Weights of a small transformer language model.
Architecture: learned positions, no biases in attention or MLP, tied embeddings.
Each number is 128 + 32 x the weight over its row's rms, rounded and kept within 0 to 255. Layers, rows and columns count from 0. Numbers have three digits each. The size before them is the row's rms in percent of the matrix's.

# down: layer 3 MLP down (transposed), 640x320, rms 0.0969, rows 570-589, columns 0-159
# up: layer 3 MLP up, 640x320, rms 0.0966, rows 571-590, columns 0-159
down570 090:104156125140124168123153112151113139135117150155147126139132112153109165158082099156159111169115156167087103155123081150113183152096137132147114151164162114135101124095132125130106097067134093126105209155168144155130169180181187048113160114120133131137151142089140201155129082134150060085147118150142138063117100129171154175099137121172027098112145138131128112149107100152133109130141092134107076116089164075156103192097093097113125115107164199062111140111117167145112085096098127
up571 108:223136112097093188127089110151175122134135113152152148130162126146132168085059149131118140106128123138191131152098132138112137140159167164104129101089117177055140107150122113122174126095141137147169178102150129092107123138145117103083161139090098129164181155104127121110166181164036133117098122090180145150109104168154122151149031099172117151150090144199143125161096153164151137148123135110084168115128061078113141165088143125115104158099179089124111098125111135107078103081176114
down571 114:118166054160107174197076104118117173131149147162120146110172144135123150111177139110097155121202156080166124137195115155135128145143109160113146152105097146129157200125131126130128143079119124135117174121094158111110172126143154136111135171179138128163168122072136096076136146143116100116145145126147174089125159112121128183158099152170087161163151048100110087149150126189177109156092147122171100157114166120108067142145123130129126163085111127140088121101157126163148157154145074
up572 103:096152154116113117201129145167151130106090104097116178141172103088136161155103137125107126099150080128167137047071126073119139152128141158090150115144112128133104153134115228157121081081087147104109151124140072145146131102128124113145115084134115153112128141137175101127118116129086099148105119230114091057158134170170129125118139129134134188202096101146137133115134153150087158146076093068137144145089151138166150199113213146181121104140106124155085138105128112143131132117122087
down572 101:181174130078128116178094108087150195189100137124091198133127133083094165112218074113148128084144119110097087026138139107127053142145084133125178111105137107139195094143125064125140132135109138119119076124057120140113143123111169150127157084158148106132159113156130147115161138143189115154102202154145126162152118101105105079162143134105118105104093103134114140105140125142126120137111120132128136111142092109102102107086140138060093147144146145154111143158135201113111123148131122
up573 091:175178140192156144106125138101111195089180135116178126121104147120163161205106091150125126172117129119131112132159073150059148110081142135086001113074083116129163181092184160137117089074098152106119095125116148133131141101083132112158176130098104106159176110098131080072081108102106170107159157134095115120118137120169160060099073163178124119087141185114158107109120213139118137137124151136131120120200147145123157147093121102117154146067081141114098084183136173115175082144125115
down573 096:147137118108199106106106142142125141126113103097141155095134114144167144076114076126194090106153134152146145180164114055148184119147119114098129095106125119087094141126138149153113161134152145124065195131159150111105150116138095103148096131164076053106125167087121151129145143134125133119146173129172129119171117127145117162198105179164142113193128142165084158128135120151046106086143149100206128127107165100113185134152110136108154189221134135144160149118050110164130172111177144
up574 121:071058089142144110142200090113155096088151172182121061107120153083130156118160105148147154115079148158123138124146117088146122184114186102126133114133087086111101094150132152134122097159125086168146058121123067067120107096145138124128173114131140132111135171113154110102173092126136128108171084149119116129144153148107099170099091156140078186133098138129103126098150095092165148134184093176149159129141135131130141104154173167128083128147138084113116082174101152123151086083198184
down574 098:105094077074090120146110071097135140104100153155163185180113167127140098122083121203102057087075131139152141149100146114094084219172152129115121042148091153074142184133119117118136154116127125081089124177130116174117183086131101110099122146128162109130138123122128104115110117162120144110155101094202147190135143107122142122123106171126175074156125148125100106109150089116096125126147182172171155126154104141110107128138182107134155152168125109105106156089141173125092161090121109
up575 093:142178132180121096146146131138137187123161141173123153119114082120143135078146148137153097140173142099084164084127122165057135172119139127165045111141172079114094161043122158149170121089174110118146178129103091096151157067123169127115109130145054138084173126143120137043177130134051097138162092143142108081086137152109154119124171076166104108132120129203150119095093129112140149102097091091081159144132145077147111181131119061188139153129119127092115092120190139076160129178062094
down575 106:184089099144111185149123191141134111169099141094120142118101162095134144090139159106106141150080103131181078142128153134075102186121112167135136158092123095150120106120092103036138144094090120126134189125123155149133143164200141168083177153187104081081140140155085129123194162146106136111131189104137182145113073158167140047186112135105103097145138169136103137138129145106142103106091112125097091149130183107128125094058134174097132150160086113112138126099109148154166164172120173
up576 099:099094148101091069175116112128056100176162121144129116115075160093129122136119120148104130091138144123135110134092101133056149157172092068176111149117130091167206112100156137119089190066144115160082156118141134128104156108143108131066101089124181153051179137162124133123100118159110098127193125112151134161105163147141084108144121140208166163099158063139117083166165141120127155128148120171099174161115161076180167132136152097206138124091112129185161137111060097118114152174160159
down576 094:188145135129121091125163078070125105159164078083125144131125143119076156143127177136114141084105120138172220103076126147166129130090101163162118118169148142092142109050089123181091078142084115103145056056122088159096134083072085108083154150131132131124103135073144100112142170124144115127039158153102079113156137170123076134107147128147078100087144166146139169168175098121091144140119110138164097097114128121113126168127104135118161188174072157165133203110143166114141102122135135
up577 097:120115140138106221137104174216137131099155087129054116153145119152104104122067137168100092148146145138120146157165110139107085101098124122150140134109144094116113101163097127179110103147156088149131101141189136114157128054132090136113115140132088115099088141164190107140098071113078049167160126120137151103139078115129191133128131178113096151112120163162105149180076143065102152154110142136110143136157157102173136159087137199128158089138141096182075200138118148068111128111106157
down577 096:124124113175066126133158078069091130131121151156125149105092156122126143162119224133159149161079146129121140142115119138128153142143153117152105119122072155144159147091134160110077143115051118156135091104165124106097099203145111108099141124121141116113150078105171135102137119140148098136159140153155113222088133122097173155138178160176109132167139121108110156145145143081127136193133130113132142172112115136087084104116086097137093138108145129127091090117141130141173119134129204
up578 090:129185079132134100094123165107086142159149116110090116113114111095113130159099108087086167130105069126118151074077110110118115114160106142124151130182163175150129080171169110087182151084119131123207136137122144143104136106160151136125165116087142161081076136153097094149135105108115101112105107137176134122153171135111042133155043177144182154125132105095134133150090128117110163107110126149128140115142120070128124196145105125176144147150089147190108149146157194178130169094179071
down578 084:117165140105130104106108127150159100140161170145135114143149123160159160181209083110177114142185126148098127145099133116161101092110126117118138166063076139185110095102112208126152175064101187127072126107185040090170114164107101123145075152137140162112113080093134151150085133141150187141092121094175165180159107148158047153175172095141092145177129120143124193147103137139147115062160155115087110140099115085158168139149063101133142148191120154096139124123161110104109122151102141
up579 093:161131171127085111145132130097119135104090121105129184100050055099122104145101126137131092111122129146160151141174108105140156078203112124115113138158114103096137095074144095096134150122120150148171122059095142118085155126073082148106162083094117140175142104122115102066146077161093197156096135121143161168094160218145105168152129151082149116095143077155096117149159083108144149088127164120178135139091083078199180121182182117119120151113182145117119126097127163165106071168159154
down579 092:131077118093138050029069145133103095132102168162107108154186149065135136163188110095149161133130106091159094076137121156079100138078187161110101136148123129144122108145096087133119185203138117125088131166151122124109149119130100093087164151107140151144173121170148167097136205105130111163137121132093129199124130085146149125134128142114153156159099129134098178220114122113141113158152137200116126139151121168051121146137141086130114083083078204089076153122108138137049118126071153
up580 091:090078131131103087112108099116142116172110098104088095112121117157119087099098125209076091107089141052110091181158164123144160159137124153111121179153066146105119110131090128138062170075164061211169210105046165175129109138117140130124121066094070120187136183193130093137106122068121104129134128111139044142047116142152153107153100103115120181147118079089131110074186171154148138151142069186185133120084108121118144117119122204130158111092149118112108084145097130126171139149153129
down580 103:190145129045136178087124167119059101140113129059126117116136103099190105123131140157169106129100130125098154066178098098153100099145126086081077134146129151204147104100161139069101106156144148109121115108162117119174175083075046149154106127135153195145148102158090189124127152174179140158100086107123095139173146113150149113120112135055120084110112137129129123130112085102111067117072137127124088147170123116133202156139165086083147102096091114156168139146133136112117089130176116
up581 105:134112170104079135182158122165163100130174140115128122096141175178099101121080114148142119108141104157183094133111175083087109097144109137161115089156116146107123131124177150090127070174116150119139102104141146030116154132086104098084140128162125110094086137167157083115156111170155083139155157132112148179068125140088110101069123150104138106084150168171113178167103150185192189126173086113131058133150187090206154130132143144103129135128159174122092087108102130137123137136147131
down581 102:110144092093110156106120146116171077172123137113152149152123086157168165176084166162144141174103088128109140092138117124145174091083145110133125089128118164101135190076189143165112088098117079135131075172137188145126102130159152152122078128101158122135156195168167128126170111150142077135123108110070133141137118143153106087107143135040118126084156110145113131131070101085122178184129157143116119158111157141195090141148095194143200110174074075062137161152169131147127062184111090
up582 096:130116155104158120109150095195141142144160194077096129119133142098075130181108145138131142098139106143153105146149119218129139080131114138079151150108054045098091150168141113177126164107126164118094079124157064143139156131102116156188099139140167145146159149089166113160097102161118137085144148127119184128101130157146102097095086127098104152176092135110086204094134118146156152144112074125109080154116147158139161193173122099147072165123136136147110072200129202108157144121106151
down582 099:145071129152121157106070195063142160119128170159129114146178116127115162172143157132096142178092136110192149125152127134074120098162152118115077150120148196164142137123148060049121127140133084189092148117126087154117095196220088178155149171144133104141109137151087117145182143141165126133174096167121139159101159123149170109169138144137111117164207165129112110123128179139103108151158184149194105166131121153087110109187147088142148170139097101110123113126119081102087103142139113
up583 100:109147147141089137106105042114096138205209129184126108085107149165116127111170070183178183167064104098138104129148100092067155125174170134128195079135180156103125127157135119158120081167098101099122087134092131123160155117114108188110165080126091138165158096069128149081180110166152179148159131113092163040148133136146081087113072148116056097154126101117160121128145125081170166159119142111098109189102130183133166151076097155099105113141095058202144187117098107134136143119182120
down583 099:092143152105146114138144201101158109126052114087166173177151145085152130154102143131113086114181202163111169194102145160143116170106183115168096067127153126149136066068129155072107142144143146137145102108115112139164123138128194094129063146099128150129119172120165145110140105088115114141130182107189120090081122104054121159092102137159140186109145127081098101145048143133107107126088119150080185164158217112147124120151109093123147106091093090118119071110154147040143099168064102
up584 109:108144126121101189146100159121136140120129099098099071120178135126127132137065168086158100135113128089091172089125127111133113108108154160111111144133104116125183085119134113101119121117110103145132195175065132151119131143168095108087055154141091092167071143220151085156157075083091131128156159117145171163084124048170144166129148155124166186174158149099171177129099184121154142128155097158106222125161128131123143141083152112137176170166166118129124122093116143154088087190140190
down584 102:134073129089150148156160117161122153116132136165118121077155123152140134145181070116109139143106132040124133149185140130133146204120092122152122144150139106126195098171155089119151113091133145149141100105127086110152137096137108133216156147105154136138064098177178132132156117127132134156118162173101135118075138173181126082158134083097047116156137146137122137141106148100128053132133099125139160156173125095167151144127122161121187048116108113093128131073171121126113143145086106
up585 105:080123119068173146159156091160154164124118109177126140185133112081138170127154128108149151157112166139042077111099135151160095122142209118139081106146113126110107145130171161153175112118129152178171049124089047130100095151122112086137160118087154113111134115159119148164138128156078118192153044131102126132154120147149096154078156141190146133162150134107103088107093131073111092134098135121130170125060084147095137154178146111102152158160118117149098129118127120119106202189118129
down585 108:139083118112092121169119066143096114136180135129150142133077125066115129133115090115118158154161181129119121110144119125128076128146055086144147136094123114121098166152131112138093140128128083167180126124143111120207121142184141089131152191175093164114105153133162126101100053120109178106151126116177097129184125079112185137147113081098247157094169132112142116123157155099112147186201075123143130085176079189076150108119121162135158112176099101128100192120132179167184137098128142
up586 094:122125152136125134114145140185194114139135134079178074179141142150090127147084155133081110085119094135122088093123143209103122107116115154139095079157150084136058125175122146144142092114090124131093174118138134147114112161184190168127133151102152121080122137105132128148087080099113210144117161170147113120096149144052148121099108132155137153098079125162101085128151156188099095121140098153152126096111079138111104105112170135105161139137171137107157133110133123139061111130094158
down586 094:097128101148134102107083101080074146115131104141086195051129128128128120110130109088180115161075131061160158130093131140101099176120157069112086117141127066055164174127096111124093192125132122138117119141111138170156096071104042071177107116203112066136154103108112168129111136142134069153134071148148094154159130130126098111151122146128145126139153092141178161092127095106127146148076158097113162138112185158143155119174090098099098149098125154080130075125131124165200115153107114
up587 088:147151089135123180102099115153089108115093156112137145108075135114135147128066169144108106110140159205112147131045090146138083180158119097082138129117111166175146055145145173141167116120100140120103091126084097126108122124141147146106118069087204090168145115101112146066127107080117155101199046116132151175176110053134108162114105106131088095152174118051156122133165145063138173165113077178063126132187188064147103121172146100119105090108135118101129161137173117083137099128115120
down587 090:105113135100105110135142179101078091157119097143127136104114110167190120124154132106094119137146173125100103096142179131087166134145133176158164117145150089120116136162120146146136050098193096143147173136216144151056124180109088118139123152130112160099095143111121186129145123055138176146112129133145131150124182156159141111149142164102152152122124115140107149098089154091157100109134150140184057139109096106168203169108156193157126101105133117171181117135172119103069165206132164
up588 090:096118162120104119089154122125134087127139171136068140137119187123149148148126132087162167132145125110139147158112149134125144135144104113048124194123175140144083140141102104109117108133155135097102129091137199117071070098131165130143124173150095156071077140150080137148173100088127133110145103082115198120113162132117095114181176099088131131153117094169099206160104159088141103108118141076121111103130113155087137108147053110127116105132072192169103103144124175113148144055169120
down588 094:134135104150086095094050151150073182082134096154152104116157145122124102099124140139135101160149167140125090137141129048133095108156126176096114158171145077154157104121154113181155114108184053167134193138154138143099132107103103128172113164121180125075176108070153137108131218151085123122095138131109098106111103097127138097083073119099197147081095140042125077121141147096133115134111104115056115114116129083146151146102138091116164140051210085150155165124137102137129181143137148
up589 108:111123143118128156133145172102148168116130139163150078082091093087137104136034136131139144137111118090125168141190112058164110111136194162137067141092136113189038103095138140150115076111143133103085129172141099173107112135148157031152065119126127115099124121136059125139065121102118128076168181110103103120123110119137166084140122117090117128120154135139106170129138076134076172078194126177152138111104152171135125086126103164111100110110105145147077148065090116063082127174108096
down589 102:199155080174096078186131133163140155137148116107080152160173205151125159118180096146112105152175158153115136135139126159097112120111119142110164109129089117066150184127130087091123163163118096119205122201123113117156191171104088159077202075157193171108143140127123173126106185095080159110104092147130125129139096148130122146169114099178128141136148177164107127095123114129131136148123165129149126107107063088134147163122142161102111150128170083095111119150124140140127196148180164
up590 093:110155119093154093072129108095107142116179143155176114162104041176148153124115134133138156024099110095168128107140134109090129162178117119081158200102115141165130150113087099145141153122152152162084181156152094109081181140156062085133163130140120140097130149111100130116143174088112131187109175151144148131172076066073138090129095117159090118111089116136139116109113168111064122126120122159127211169147133117131083146106122134121172131175131118182054147144119131134205165091066116